config = dict(
    n_layer=13,
    d_model=640,
    n_head=10,
    n_kv_head=10,
    head_dim=64,
    d_mlp=2560,
    vocab_size=21941,
    activation='gelu',
    norm='layernorm',
    norm_place='pre',
    norm_eps=1e-06,
    positions='learned',
    qk_norm=True,
    attn_scale=0.125,
    bias='none',
    tie_embeddings=True,
    parallel_block=False,
    init='normal',
    init_std_qkv=0.0139,
    init_std_o=0.0,
    init_std_up=0.0139,
    init_std_down=0.0,
    optimizer='soap_variant',
    lr=0.00541,
    beta1=0.95,
    beta2=0.99,
    weight_decay=0.051,
    lr_head=0.00539,
    warmup_steps=78,
    schedule='wsd',
    decay_fraction=0.646,
    decay_shape='linear',
    final_lr_fraction=0.0,
    batch_tokens=[131072, 262144, 393216],
    seq_len=1024,
    doc_mask=True,
    train_tokens=623900000,
    steps=2667,
    dataset='wikipedia_en',
)
Each number is 200 + 40 x the weight over its row's rms, rounded and kept within 0 to 999. Layers, rows and columns count from 0. The size before them is the row's rms in percent of the matrix's.

# layer 10 MLP up, 2560x640, rms 0.183, rows 421-508, columns 320-399
111,238,222,166,198,183,129,167,227,203,224,251,242,212,157,179,164,161,131,209,218,194,213,211,178,190,234,221,267,247,172,161,133,164,219,227,209,147,226,166,132,221,235,212,210,221,241,159,168,199,185,134,196,161,154,197,204,221,260,204,188,260,216,207,211,184,154,182,177,146,178,240,172,192,265,226,223,283,157,196,225
098,216,220,295,242,233,249,184,220,263,198,205,209,214,183,267,208,154,195,209,239,215,315,149,217,182,187,195,274,229,175,177,186,242,176,157,135,232,91,195,141,210,137,151,221,254,214,201,259,179,176,217,141,190,188,213,263,185,195,151,147,225,231,236,209,229,142,189,177,135,164,220,206,185,230,196,180,252,281,213,212
096,207,280,249,209,182,230,163,175,246,285,248,226,232,233,156,158,158,242,202,196,222,190,230,153,121,159,200,183,216,232,191,272,197,163,179,170,176,161,267,106,204,198,223,192,214,144,216,140,197,182,216,178,172,192,222,165,141,221,174,208,152,269,219,134,178,264,242,193,191,223,155,211,168,180,224,253,221,177,208,282
097,216,262,145,246,236,222,168,127,263,261,205,157,217,152,203,136,180,222,177,227,174,240,157,126,215,186,123,120,200,227,257,159,176,212,241,185,110,153,211,190,203,195,128,228,151,203,197,145,185,178,156,202,280,222,261,198,251,186,171,200,206,133,221,278,142,235,213,202,239,140,203,208,181,171,224,238,264,198,196,283
093,187,200,167,185,205,205,227,277,224,231,261,253,201,210,160,231,250,200,180,106,185,175,221,178,170,183,146,123,62,210,270,178,257,151,220,154,248,177,178,235,170,162,191,148,181,167,159,167,201,161,214,205,252,182,285,200,153,302,121,234,161,224,247,205,178,188,200,227,254,174,240,201,218,246,194,237,207,244,213,209
107,209,286,189,199,260,202,181,235,103,225,181,247,172,210,87,196,268,216,144,179,228,214,213,220,186,217,223,146,208,254,182,226,162,130,204,195,170,179,185,164,191,167,228,159,166,151,244,176,201,195,179,260,240,174,216,154,203,156,179,239,236,257,220,226,227,176,270,165,169,122,244,251,166,155,210,113,144,228,177,203
098,174,218,227,208,174,149,266,262,215,199,184,166,143,168,84,233,205,267,126,146,227,173,152,143,171,174,291,227,235,198,155,189,245,212,155,148,150,160,160,193,206,205,195,167,156,183,240,204,238,97,206,263,190,197,227,166,178,268,178,256,175,251,215,217,176,213,183,202,248,178,179,184,201,149,191,213,213,254,240,219
100,175,219,201,142,111,177,186,227,190,169,145,184,189,167,168,250,215,209,211,257,170,278,229,167,258,199,209,218,209,182,290,246,254,298,185,264,124,182,213,222,167,246,136,140,264,144,102,141,229,172,184,211,258,208,160,195,283,148,243,236,204,198,222,247,237,184,141,161,119,130,174,202,157,234,161,196,224,201,211,164
096,180,149,238,182,182,185,203,230,200,132,210,222,241,200,213,89,262,216,173,156,217,224,154,174,286,189,201,145,131,231,137,165,225,250,209,177,128,216,242,233,201,229,120,175,291,109,214,223,257,207,200,216,206,161,195,144,197,139,240,227,220,224,191,243,262,196,142,261,260,196,194,253,235,186,122,210,129,163,148,230
105,235,199,259,186,146,203,164,202,245,209,194,199,148,157,221,184,223,168,235,192,191,116,100,237,255,154,214,222,166,217,249,187,139,180,206,135,192,156,156,272,222,112,251,226,199,217,164,170,260,251,168,266,183,218,220,216,167,216,146,244,243,182,209,212,190,154,191,188,197,100,280,187,106,213,251,148,238,156,164,214
105,178,183,291,134,141,166,185,247,217,189,210,209,239,191,132,204,216,260,207,218,185,231,170,185,196,150,274,201,213,261,255,151,180,197,140,262,224,211,168,178,191,205,133,209,303,242,179,106,232,180,211,234,223,192,261,165,230,205,219,227,141,133,171,229,223,204,213,196,154,217,220,246,206,167,190,210,234,188,201,242
095,126,153,204,270,141,199,243,208,251,158,188,215,172,189,124,154,205,197,222,150,192,201,195,204,198,215,186,219,209,167,162,185,168,213,200,210,194,243,222,256,245,86,191,298,243,131,174,207,201,236,175,191,243,190,187,184,157,196,148,186,218,176,155,177,202,149,217,248,248,174,262,188,225,235,213,207,202,230,183,285
104,215,222,273,313,200,190,283,224,253,203,214,231,140,213,232,224,181,147,207,182,213,176,191,144,205,234,197,180,119,122,190,210,207,142,161,166,163,250,210,261,208,171,191,165,280,123,179,212,217,144,275,193,165,130,215,234,226,159,197,186,214,158,264,203,213,251,161,192,240,245,109,199,230,180,161,184,227,211,225,125
099,225,174,175,255,140,236,214,233,216,179,121,218,240,236,211,146,225,185,147,226,91,241,150,128,145,158,162,216,165,193,258,150,247,244,183,195,189,183,96,122,224,191,281,184,243,177,153,169,211,194,197,119,170,133,188,221,228,242,179,202,164,214,186,253,131,191,220,303,289,220,125,214,241,237,136,215,173,205,181,204
101,228,292,143,188,229,267,255,233,158,169,217,180,239,325,207,194,211,163,223,145,186,217,254,199,199,163,273,157,161,167,219,188,244,240,214,244,227,283,237,218,203,160,284,220,189,148,223,180,106,198,241,210,125,187,225,210,132,195,292,153,214,206,187,210,187,197,164,205,203,158,178,202,162,126,250,195,174,118,278,154
118,195,255,233,248,188,216,213,159,141,200,262,215,218,116,220,238,126,189,197,125,197,133,187,214,197,212,186,110,216,189,225,137,199,229,227,169,148,215,257,244,187,218,159,220,152,164,220,174,185,211,156,262,265,169,226,140,199,209,215,247,215,238,269,223,152,114,160,197,177,184,201,256,232,229,182,210,162,235,192,268
093,213,255,218,209,144,234,226,197,296,226,242,213,217,188,171,117,179,177,158,209,242,235,187,171,224,231,150,137,211,174,148,271,176,210,156,200,161,205,226,265,201,109,219,182,179,190,191,122,208,210,244,209,181,199,297,217,132,182,171,208,159,168,208,240,206,162,195,185,187,85,192,189,201,188,161,240,203,176,228,189
108,153,198,240,185,234,226,192,334,230,170,173,193,276,154,147,128,237,266,190,125,167,148,244,206,218,231,226,274,155,168,172,221,227,228,220,169,148,244,176,134,207,231,269,235,216,206,169,228,215,204,184,142,192,185,145,121,252,226,206,198,233,191,155,183,169,242,236,202,167,207,265,176,259,232,314,140,205,186,180,157
097,201,216,155,188,91,242,153,275,214,162,274,156,134,273,217,218,208,205,199,199,155,127,218,194,217,146,265,198,140,156,213,154,241,175,141,243,178,126,163,186,194,197,183,206,146,216,168,184,173,218,194,227,178,159,192,136,239,163,252,205,160,262,154,225,200,195,135,46,250,224,170,179,208,238,199,191,217,287,220,212
095,228,198,203,235,227,144,71,184,200,245,162,236,187,208,172,207,201,167,180,150,132,182,131,253,226,258,271,235,237,230,177,196,216,186,271,143,130,103,244,207,127,321,227,207,207,241,211,164,152,258,263,176,191,165,219,189,210,153,131,257,141,199,268,177,122,230,221,180,186,212,160,250,202,220,164,223,209,215,238,234
103,151,243,122,194,267,151,292,242,156,242,247,196,171,190,163,101,186,146,209,158,188,189,178,220,258,161,199,247,195,187,155,233,236,228,171,249,172,220,271,126,229,161,257,221,226,195,226,147,197,139,213,286,213,196,195,212,231,213,210,161,228,231,201,176,226,254,212,221,194,257,246,158,211,147,160,261,182,208,136,152
110,169,183,204,219,266,187,200,209,191,150,301,201,161,221,164,171,227,149,194,237,223,157,156,144,253,179,155,153,195,219,248,284,197,149,187,216,232,250,150,138,192,182,156,165,182,176,243,201,205,137,171,176,222,222,187,184,246,142,208,171,187,222,228,194,216,210,226,218,214,262,158,265,292,161,71,246,210,165,198,155
095,230,245,251,287,207,218,264,240,206,265,143,220,267,208,197,139,234,172,172,207,165,140,179,257,163,183,223,197,214,167,191,231,162,249,219,181,175,179,159,188,213,180,135,225,260,282,187,164,247,172,215,130,169,164,176,238,238,198,212,186,191,227,229,168,192,159,138,251,218,147,201,289,180,242,231,209,227,229,229,159
101,183,167,271,177,237,200,229,230,246,93,219,208,192,97,224,202,235,250,188,223,250,144,238,205,249,270,182,261,200,167,275,107,237,208,198,152,175,192,215,150,244,207,211,174,205,225,201,285,213,121,197,179,152,174,204,189,186,106,159,206,182,225,209,270,202,215,244,167,275,205,174,126,284,221,210,191,238,188,135,166
101,273,201,226,222,186,267,191,194,110,193,209,261,177,272,153,196,231,146,140,196,152,204,218,215,164,210,220,170,128,157,227,226,155,213,268,164,195,289,201,143,152,159,187,174,209,243,177,203,227,218,211,211,218,207,253,252,191,179,138,230,194,198,238,182,248,188,161,110,179,124,215,195,190,278,204,140,150,237,228,150
099,154,122,174,187,210,194,200,262,222,253,198,239,129,207,227,178,199,179,211,224,161,218,240,235,218,172,221,213,257,162,256,181,206,208,215,198,166,227,135,243,215,190,186,129,143,232,162,225,224,224,208,225,207,218,208,206,186,141,232,179,198,167,178,223,195,241,102,185,167,185,166,157,244,222,217,227,219,193,216,204
098,226,233,159,176,179,208,281,173,185,224,200,206,75,235,213,257,191,127,200,171,160,231,151,135,223,236,222,155,214,208,150,199,183,290,196,176,158,226,217,225,206,185,186,225,247,222,217,161,208,265,208,147,149,130,194,203,180,149,223,218,230,200,253,203,190,182,267,176,119,230,135,180,265,173,126,148,277,285,329,145
103,264,199,234,201,174,202,200,169,114,151,222,186,170,212,180,198,239,217,175,189,234,176,197,201,188,213,170,254,199,299,132,171,192,220,201,203,203,138,219,205,195,193,206,228,233,205,239,221,198,226,135,216,204,262,127,209,198,223,229,287,121,228,225,185,157,183,238,250,178,106,162,172,230,179,181,158,286,169,154,197
104,201,245,218,191,112,182,228,200,187,179,251,207,196,199,132,298,178,166,225,148,221,235,151,224,210,195,234,285,164,172,243,185,267,225,182,213,144,247,223,222,196,205,142,227,184,154,247,254,230,133,101,255,241,141,219,168,268,137,199,178,216,171,260,241,188,223,223,257,176,229,218,216,191,189,220,230,203,292,184,270
095,242,216,192,222,130,200,192,218,161,161,162,226,208,140,200,210,101,207,129,173,225,243,148,202,154,108,201,227,208,202,269,157,245,205,134,219,151,214,151,176,165,191,223,203,205,207,252,138,162,219,219,225,226,206,180,240,275,187,182,151,260,195,279,182,164,197,225,191,200,274,224,225,259,204,213,172,220,241,298,164
102,160,220,192,197,183,297,220,112,173,246,205,111,229,84,163,275,202,155,210,169,226,220,248,222,216,210,168,238,195,214,202,206,149,224,160,182,181,176,152,158,215,199,214,175,157,200,202,173,110,172,259,222,230,166,224,238,189,189,160,173,217,189,196,173,172,174,279,221,251,187,182,145,207,264,182,199,240,174,216,195
097,257,163,158,183,205,204,251,214,208,185,248,178,173,229,231,231,192,215,185,172,195,247,230,167,186,197,214,288,208,114,157,229,296,203,147,185,203,252,217,152,152,180,155,237,250,230,106,209,150,223,178,222,279,190,244,146,176,255,175,170,235,178,182,222,145,225,204,237,232,196,200,281,170,202,195,196,217,163,228,229
099,204,243,250,192,196,189,220,270,214,199,186,208,198,199,220,187,151,165,161,214,160,179,132,176,100,210,165,216,210,229,184,159,219,234,182,229,171,150,105,269,161,236,181,170,145,146,150,161,209,138,171,236,180,119,225,217,169,194,205,226,216,222,205,235,188,174,258,256,165,277,222,232,251,208,235,90,166,202,177,199
098,193,202,174,184,165,241,219,191,185,227,209,214,199,177,162,209,152,121,195,200,201,110,167,232,217,270,192,244,188,267,222,172,209,160,208,132,204,259,165,183,268,229,241,229,241,166,210,223,224,256,205,217,195,219,214,213,226,241,200,251,178,152,125,251,223,262,219,192,186,202,183,178,193,162,169,272,208,181,178,192
096,220,156,199,205,161,248,168,195,186,222,184,216,163,183,212,127,201,212,181,178,186,237,233,260,172,191,234,47,93,209,222,198,173,179,177,260,235,161,207,184,173,162,166,187,188,178,207,254,200,234,231,214,208,238,186,202,124,262,175,195,205,198,223,184,168,278,131,232,175,252,281,285,236,157,187,227,203,224,241,177
092,190,238,197,196,216,186,215,175,284,210,230,162,217,211,199,209,225,193,198,136,211,162,224,124,210,238,218,205,216,185,171,265,175,155,219,224,197,194,184,251,230,189,193,265,211,194,173,358,186,153,269,171,226,123,118,212,224,198,168,233,230,128,144,284,204,135,170,266,304,257,196,252,232,160,170,209,134,149,253,240
097,174,212,158,194,202,199,223,215,205,173,212,183,137,264,230,194,188,232,276,189,238,189,178,214,199,235,225,229,199,210,160,165,174,178,196,214,216,196,182,178,257,116,137,245,203,112,227,142,231,86,229,231,192,182,139,192,240,148,234,172,137,177,188,122,251,221,284,246,217,194,146,182,192,217,173,209,182,266,140,115
098,214,237,258,219,229,203,215,238,153,201,242,179,164,215,151,202,180,163,145,249,169,218,143,189,223,229,205,209,198,157,196,192,214,215,202,198,187,190,209,239,209,166,222,223,215,221,246,202,217,256,141,223,194,149,222,253,212,238,242,145,116,247,154,153,238,250,256,213,204,227,184,286,191,256,221,149,144,162,149,197
101,204,209,174,258,155,199,273,156,225,209,257,181,217,225,205,221,217,217,149,187,267,254,217,219,211,131,223,201,195,163,111,268,211,247,310,141,235,185,154,152,133,252,201,237,183,200,235,185,252,255,166,137,222,260,161,117,181,242,139,248,172,199,220,187,200,128,180,261,181,195,178,176,230,235,138,146,192,252,251,209
101,172,276,183,143,254,125,181,220,187,184,166,153,308,196,168,153,178,253,189,92,218,222,192,196,170,181,157,202,265,280,167,206,271,133,176,197,198,159,207,166,144,190,216,162,176,173,200,169,187,226,220,211,180,167,188,174,177,159,218,241,197,211,213,224,182,218,256,257,142,189,187,204,121,212,161,202,186,176,261,143
104,174,172,183,271,157,271,257,206,233,219,249,194,257,216,171,204,93,292,154,241,149,135,313,215,198,241,186,180,232,207,202,172,285,151,167,215,137,258,165,214,213,235,161,192,267,247,192,200,142,190,115,196,160,154,126,180,297,259,219,140,150,208,228,197,237,131,137,209,227,161,230,256,102,184,255,175,174,338,107,279
097,247,254,211,263,199,155,216,214,137,248,217,196,222,216,211,210,163,161,185,229,216,181,252,193,238,277,156,229,207,242,122,174,198,194,171,179,159,167,193,212,236,230,180,211,186,225,198,286,245,199,227,151,191,227,183,164,158,213,173,163,194,202,241,241,156,176,163,140,190,157,204,156,203,151,221,127,132,153,186,182
098,137,255,184,249,136,185,206,204,217,275,172,160,158,196,228,189,179,242,189,223,133,201,175,139,239,204,243,221,166,203,184,215,141,191,177,274,168,228,170,221,180,199,256,175,195,200,253,224,179,224,180,190,123,220,189,174,221,230,237,140,212,182,146,170,153,157,262,200,183,247,177,207,215,229,147,200,188,226,212,154
095,221,171,267,235,222,146,121,232,178,227,207,214,191,241,176,172,209,197,163,194,176,208,169,178,266,265,282,235,200,202,230,196,165,218,170,205,121,235,238,131,199,207,210,263,264,246,175,163,192,220,199,237,179,216,176,186,189,191,193,229,175,175,259,253,144,242,168,190,229,223,144,174,206,221,261,204,199,118,168,140
101,71,195,158,168,156,147,143,194,192,167,214,139,199,232,179,194,163,222,263,151,212,136,200,215,114,191,174,194,164,152,158,194,244,230,210,244,188,165,210,217,223,226,244,233,179,206,200,193,275,194,183,134,277,178,215,205,221,120,183,157,223,236,166,220,230,190,153,302,193,245,181,298,159,229,279,246,272,282,197,150
105,190,257,167,251,165,196,221,241,222,142,222,160,150,221,270,189,181,207,204,208,146,170,195,184,203,223,276,217,216,169,258,150,251,189,214,187,171,269,205,229,191,231,215,264,192,154,279,182,227,223,205,184,202,238,170,150,219,252,159,175,221,195,312,265,254,242,148,217,256,205,164,167,218,255,180,264,221,183,287,216
093,234,261,188,211,119,225,126,123,184,267,229,219,205,115,214,226,187,193,190,219,132,175,216,203,204,139,231,143,251,222,223,240,205,206,178,178,163,171,327,237,199,221,207,192,183,204,204,231,177,212,194,160,208,182,157,223,215,168,248,238,251,200,222,168,281,209,173,162,193,192,139,226,203,206,201,175,225,266,253,175
101,208,250,202,213,185,182,171,214,196,131,218,167,158,200,201,205,170,175,148,194,173,170,145,195,194,224,185,176,232,249,196,245,169,248,253,119,188,248,224,211,184,281,216,215,179,212,105,214,168,202,118,338,162,286,203,230,213,141,248,144,202,207,129,170,204,138,222,139,172,259,149,187,120,222,207,171,186,166,221,174
095,140,213,182,182,141,220,200,133,153,107,225,183,207,168,216,222,228,202,191,129,226,162,187,229,252,226,244,269,190,187,169,273,211,220,238,244,112,256,131,211,203,242,194,142,146,230,206,187,104,196,193,206,253,200,166,190,273,229,112,124,232,193,174,298,148,201,138,191,128,197,265,167,237,190,175,236,217,270,229,156
098,156,164,218,209,191,168,175,140,237,221,193,113,114,297,153,263,218,186,163,262,255,251,284,242,192,233,241,191,119,212,206,233,196,229,154,160,216,156,257,164,166,186,229,231,204,172,165,160,196,163,248,165,184,218,243,263,192,214,173,141,243,250,177,208,202,204,174,214,269,141,186,165,147,210,192,83,224,196,238,227
097,216,183,185,144,219,226,198,218,162,199,240,259,149,289,141,191,212,249,194,184,151,206,176,236,141,156,163,244,196,206,239,134,234,177,146,247,121,235,204,215,286,188,199,240,144,206,311,200,212,142,250,228,199,193,204,191,161,230,197,201,192,234,232,184,188,247,214,243,195,194,259,192,240,130,177,201,214,228,234,194
104,188,186,156,220,161,203,158,163,293,184,261,152,201,186,240,125,211,120,205,181,200,217,191,239,179,176,156,148,177,170,177,170,197,192,222,208,191,198,196,180,223,260,188,229,190,182,202,161,229,172,175,299,172,188,209,241,260,201,219,203,241,203,185,164,196,224,189,164,96,222,254,206,202,236,188,209,124,194,178,222
096,238,221,190,189,195,180,210,206,195,127,161,183,215,192,199,151,180,192,211,176,200,157,161,218,208,196,221,203,179,255,114,274,251,174,248,191,192,206,247,219,198,296,240,253,174,181,271,229,187,238,125,228,157,224,128,216,173,144,239,202,206,279,182,184,192,216,261,183,220,230,240,233,197,207,201,242,212,161,243,203
103,193,196,150,244,222,199,232,202,265,181,181,182,101,164,221,251,184,248,218,180,158,203,170,189,197,187,256,97,194,250,189,263,238,212,137,148,193,174,175,205,121,194,175,236,183,189,185,261,213,115,191,220,200,214,175,253,262,165,222,165,231,174,174,143,192,232,263,178,160,287,224,250,210,174,97,221,178,139,211,264
102,194,214,210,199,210,265,232,229,244,151,252,220,178,260,145,161,231,194,207,223,187,151,190,147,106,219,252,202,171,183,144,219,165,268,217,224,174,152,207,162,246,205,208,208,220,188,121,153,180,198,173,219,220,193,201,269,174,192,217,195,203,207,184,173,214,152,129,206,207,118,254,156,237,104,217,213,279,282,225,204
103,228,202,207,196,144,160,199,232,219,194,114,299,169,224,229,195,169,246,189,220,184,198,173,133,224,230,263,240,232,300,184,234,229,90,236,196,224,182,192,191,190,194,266,230,181,197,173,115,252,219,171,182,253,218,173,221,277,218,251,157,226,242,236,183,167,152,206,198,207,146,259,116,205,196,120,217,266,198,254,236
100,259,183,185,199,191,209,190,200,179,90,239,215,245,104,246,214,178,238,209,196,156,161,207,209,183,311,248,245,246,180,175,216,247,174,197,219,143,179,162,185,172,168,240,234,255,62,127,230,214,169,177,169,318,190,204,172,181,254,169,223,138,175,178,263,172,202,221,209,175,210,233,190,211,208,191,186,242,220,273,180
105,190,110,251,162,251,183,158,222,219,247,287,164,274,184,225,220,204,171,203,292,219,151,126,188,195,210,285,167,221,224,252,196,172,145,183,191,136,184,224,268,254,214,193,223,231,270,232,155,211,202,117,131,254,136,226,140,256,198,241,176,170,170,208,232,202,157,270,155,192,235,166,178,136,168,174,161,194,190,257,235
102,196,263,213,159,175,190,223,214,165,199,166,167,140,180,252,236,216,189,189,191,133,256,170,163,270,224,216,216,167,182,209,236,159,153,269,208,179,223,183,268,108,202,195,215,151,231,155,215,130,195,207,173,215,233,195,184,200,206,200,193,105,182,213,235,188,243,122,217,291,248,281,251,236,179,252,204,230,219,182,248
108,227,206,227,171,191,140,208,262,178,205,190,209,277,186,175,169,122,207,219,221,164,225,205,167,202,111,186,217,160,210,174,215,194,223,168,234,162,192,158,200,241,211,191,147,235,222,174,165,168,166,196,239,296,155,160,211,191,232,237,194,139,181,294,221,199,153,152,195,186,200,219,157,181,237,237,268,145,193,225,184
101,261,142,168,122,191,250,215,255,214,262,227,131,228,236,216,155,237,214,199,237,153,236,239,225,230,210,145,186,184,221,242,143,220,120,270,213,154,135,199,201,181,241,178,229,144,169,222,228,267,247,223,197,186,249,153,206,183,250,144,177,155,219,244,197,250,188,191,153,218,186,104,166,148,171,236,191,210,256,171,179
101,195,170,148,238,208,101,156,217,224,169,309,227,257,106,143,233,179,240,134,175,196,262,212,253,165,203,167,161,152,200,235,188,212,199,249,193,160,216,225,183,113,221,188,123,255,202,219,157,195,176,197,244,248,219,231,334,202,220,213,205,202,192,165,185,216,173,170,229,174,219,178,157,259,139,200,110,152,159,231,164
099,201,250,135,220,203,117,100,211,164,136,166,128,201,213,232,233,134,227,168,104,149,213,210,224,190,197,217,189,206,251,177,311,197,195,171,98,171,242,223,170,251,203,168,237,183,209,200,250,184,207,170,152,245,211,164,232,266,247,177,182,232,168,222,173,231,219,267,149,198,222,188,256,197,244,238,135,227,201,254,171
100,201,139,222,255,270,214,274,264,210,194,208,216,175,206,197,184,133,138,168,188,108,221,74,214,202,235,171,180,111,286,268,113,256,279,98,102,142,236,238,246,202,229,193,173,240,193,180,237,195,178,212,194,236,272,294,208,289,271,152,244,129,211,226,141,212,183,289,175,156,235,252,137,162,199,102,230,175,216,219,207
104,166,206,251,254,162,146,203,246,222,217,213,163,164,104,222,230,79,208,200,225,179,216,209,128,195,214,193,252,132,176,244,219,162,245,209,181,229,199,145,143,216,314,222,222,196,242,165,282,238,235,177,154,220,126,113,197,174,186,224,168,262,272,192,188,263,165,237,204,193,228,200,216,160,215,228,267,204,229,144,232
094,158,242,183,177,293,230,222,191,178,143,220,192,238,198,187,173,178,171,170,255,210,175,192,305,253,146,249,212,173,165,167,190,186,198,184,212,191,176,154,129,173,218,231,240,208,211,154,189,174,226,183,207,232,173,232,222,284,265,198,203,175,161,279,172,184,203,180,207,157,190,180,140,241,255,128,212,203,235,230,140
098,157,248,194,203,263,114,108,138,203,186,206,225,198,212,177,139,215,201,218,268,205,266,136,204,209,108,248,197,177,209,203,219,253,170,327,153,216,197,175,177,234,273,204,191,153,234,104,182,163,174,203,257,192,278,235,232,150,206,183,179,187,181,263,235,116,268,197,179,109,222,185,156,222,256,181,271,208,225,199,188
097,142,232,139,205,140,283,220,274,163,157,249,203,219,213,244,259,231,121,181,263,191,271,202,255,185,213,185,257,167,189,196,252,238,277,139,135,191,165,239,173,138,216,142,201,241,148,218,162,187,200,184,217,211,228,221,202,141,224,149,117,143,146,195,229,226,252,151,203,146,221,170,241,193,177,200,244,178,233,180,156
103,234,199,129,194,190,172,180,251,213,181,168,181,241,231,254,165,182,151,137,182,220,123,144,158,186,252,231,194,167,175,184,175,111,129,280,138,173,204,169,195,118,152,179,190,201,132,157,184,130,205,208,186,203,205,266,239,267,201,198,169,193,141,219,188,185,208,122,183,204,168,269,166,175,240,189,170,196,188,220,177
104,218,122,188,272,203,194,192,189,210,248,194,161,148,196,168,205,176,220,276,219,176,198,131,224,182,184,235,150,97,255,176,169,185,216,197,147,168,211,257,196,198,192,281,213,218,233,200,206,189,137,177,149,87,152,203,205,200,264,202,220,112,269,227,234,198,221,230,233,210,131,203,117,159,267,180,284,257,184,253,172
098,200,231,257,113,182,241,319,165,184,151,216,231,144,213,187,194,181,171,176,132,283,272,278,150,228,171,203,191,207,166,163,183,221,203,222,223,212,205,250,292,195,227,148,216,223,196,171,166,203,200,186,153,305,211,169,221,226,232,224,225,154,203,217,194,308,222,210,251,247,201,220,200,179,229,222,180,231,246,210,110
097,226,168,243,187,189,185,208,215,178,165,194,287,173,179,151,213,177,191,212,182,200,118,211,187,209,180,165,98,136,162,273,175,218,208,153,176,209,178,183,186,219,188,208,177,202,155,251,191,118,182,185,205,231,223,162,200,277,213,194,177,242,267,260,208,238,221,194,226,133,195,239,242,253,218,167,152,244,221,113,190
100,222,199,256,183,219,195,162,163,167,134,207,243,121,145,191,193,215,137,211,177,228,244,190,117,264,246,223,157,176,155,182,216,204,229,155,240,176,153,254,232,209,276,155,216,171,212,192,202,285,230,228,170,183,183,167,203,132,187,181,200,213,172,214,199,201,310,208,217,147,189,211,189,180,248,236,238,265,288,209,248
099,226,198,219,145,183,128,216,255,157,182,225,169,239,207,261,183,236,150,175,237,237,150,205,296,205,205,236,191,153,191,218,167,158,206,194,232,175,242,207,200,224,210,169,221,234,183,285,155,206,210,244,158,236,157,224,236,283,145,149,198,171,211,207,146,155,190,230,212,199,152,155,140,184,239,150,161,107,236,159,198
106,187,138,274,208,156,169,222,200,226,117,277,126,170,192,278,110,210,206,204,232,122,217,192,278,146,209,226,190,187,177,202,253,243,214,165,191,205,164,125,223,163,254,212,173,180,213,231,127,213,186,203,218,272,179,234,178,246,211,274,197,201,141,244,171,221,248,210,178,169,222,172,181,245,172,229,286,207,236,156,186
101,198,190,193,145,187,210,202,222,149,116,226,257,205,245,124,215,250,218,192,203,248,223,165,219,119,235,195,178,201,143,260,230,148,176,221,198,130,170,177,226,238,245,170,139,178,155,159,177,226,172,235,242,217,128,166,215,132,215,199,211,166,222,216,224,223,209,162,122,185,161,182,178,208,204,193,265,207,159,128,129
091,222,180,173,185,190,202,187,239,262,234,210,281,185,246,154,239,147,220,235,162,192,200,235,147,154,219,188,164,241,186,186,212,248,301,213,226,159,267,259,168,187,182,138,145,162,199,170,210,208,200,184,270,185,289,129,247,248,221,188,174,200,213,174,298,177,135,120,192,243,142,189,278,243,114,98,230,191,177,202,268
102,200,217,235,158,148,183,224,249,267,149,308,200,206,189,234,139,193,192,273,148,196,196,229,177,218,179,169,206,201,156,219,144,133,176,265,223,178,210,220,179,151,271,275,162,267,207,222,141,225,231,181,236,247,224,245,177,226,172,167,203,185,116,232,252,238,166,203,232,158,206,158,226,245,139,249,168,171,185,192,178
096,134,208,314,205,224,179,146,167,137,219,177,197,285,237,163,201,254,179,158,234,203,204,193,162,273,178,211,198,116,211,193,175,168,131,122,125,201,281,128,262,186,224,237,277,252,232,153,188,230,175,168,216,165,131,284,181,229,225,194,238,248,168,155,161,187,141,224,259,151,266,190,180,209,219,178,180,195,185,253,214
098,205,224,247,226,161,241,221,261,258,185,249,153,182,106,202,164,88,186,157,230,252,171,163,188,206,188,219,209,231,270,173,215,152,217,181,143,170,193,229,183,250,161,193,164,112,233,237,195,169,195,169,167,154,224,286,124,221,163,173,241,263,216,152,217,207,171,214,148,166,227,281,213,162,208,153,219,156,264,162,181
094,183,163,217,192,163,205,201,203,154,223,188,232,235,239,245,227,223,167,210,205,284,187,184,164,210,249,197,279,278,234,136,233,223,148,181,143,145,247,250,219,197,238,178,102,179,105,163,161,202,286,158,218,243,233,251,165,218,247,194,91,181,156,206,199,205,287,205,191,180,192,214,183,204,167,205,279,219,191,273,202
106,161,224,111,183,241,159,189,259,206,262,244,149,199,197,162,135,201,182,181,277,222,207,166,247,224,164,177,123,197,211,198,149,189,219,256,188,96,203,167,194,159,229,215,158,220,173,271,279,210,225,160,194,207,85,175,179,116,140,240,197,146,249,168,187,248,233,192,139,191,241,177,176,289,300,131,201,171,188,191,186
098,170,185,156,237,256,232,243,170,203,195,209,165,202,147,133,228,238,254,179,214,152,218,237,108,272,229,185,190,156,132,187,138,217,240,158,219,127,263,204,187,276,189,200,200,228,189,231,199,251,122,156,178,232,190,201,167,154,202,169,230,241,148,244,181,148,158,192,162,228,273,195,106,235,210,160,222,214,172,109,229
099,247,227,121,266,121,141,200,233,131,162,277,197,174,241,219,139,190,175,128,171,240,215,216,160,241,202,236,182,211,198,265,204,219,148,142,161,141,212,145,250,202,206,219,139,189,247,157,199,212,208,153,135,153,186,182,194,152,183,177,129,220,179,219,208,180,188,204,171,223,271,194,208,159,164,126,201,219,149,213,184
094,184,212,155,191,121,185,186,167,185,193,152,144,142,194,195,233,179,208,191,203,193,196,148,99,209,243,167,235,230,170,270,131,208,169,147,197,254,251,197,202,223,164,175,236,177,184,201,203,177,202,118,208,239,119,198,216,250,207,184,192,230,176,185,177,168,182,236,283,186,192,240,188,185,242,184,158,168,277,199,200
107,195,166,181,186,224,207,172,216,182,184,217,216,242,170,220,202,218,234,188,227,178,208,165,133,228,177,188,154,217,245,152,303,309,190,267,212,223,225,174,160,228,173,174,196,205,213,239,237,170,179,186,235,228,213,199,224,228,136,237,241,271,201,218,193,107,227,133,262,170,206,117,241,249,156,211,224,187,260,174,229
099,205,271,156,239,143,223,252,190,234,163,210,213,249,203,153,221,180,209,187,203,178,169,219,117,196,175,208,254,167,91,279,184,132,108,185,203,193,226,233,134,189,184,180,173,196,239,214,182,150,206,169,146,180,186,125,192,185,205,145,179,200,179,309,162,262,239,248,259,193,155,198,247,123,253,149,201,191,145,132,166
094,215,226,183,202,205,176,205,251,198,270,230,200,249,207,234,199,232,203,238,221,144,102,158,104,183,270,249,158,191,173,214,218,176,220,118,238,156,249,190,257,207,224,96,236,233,234,194,275,223,258,191,166,254,218,149,169,195,166,287,132,255,166,194,160,144,186,232,109,244,211,222,244,249,192,161,210,229,280,104,169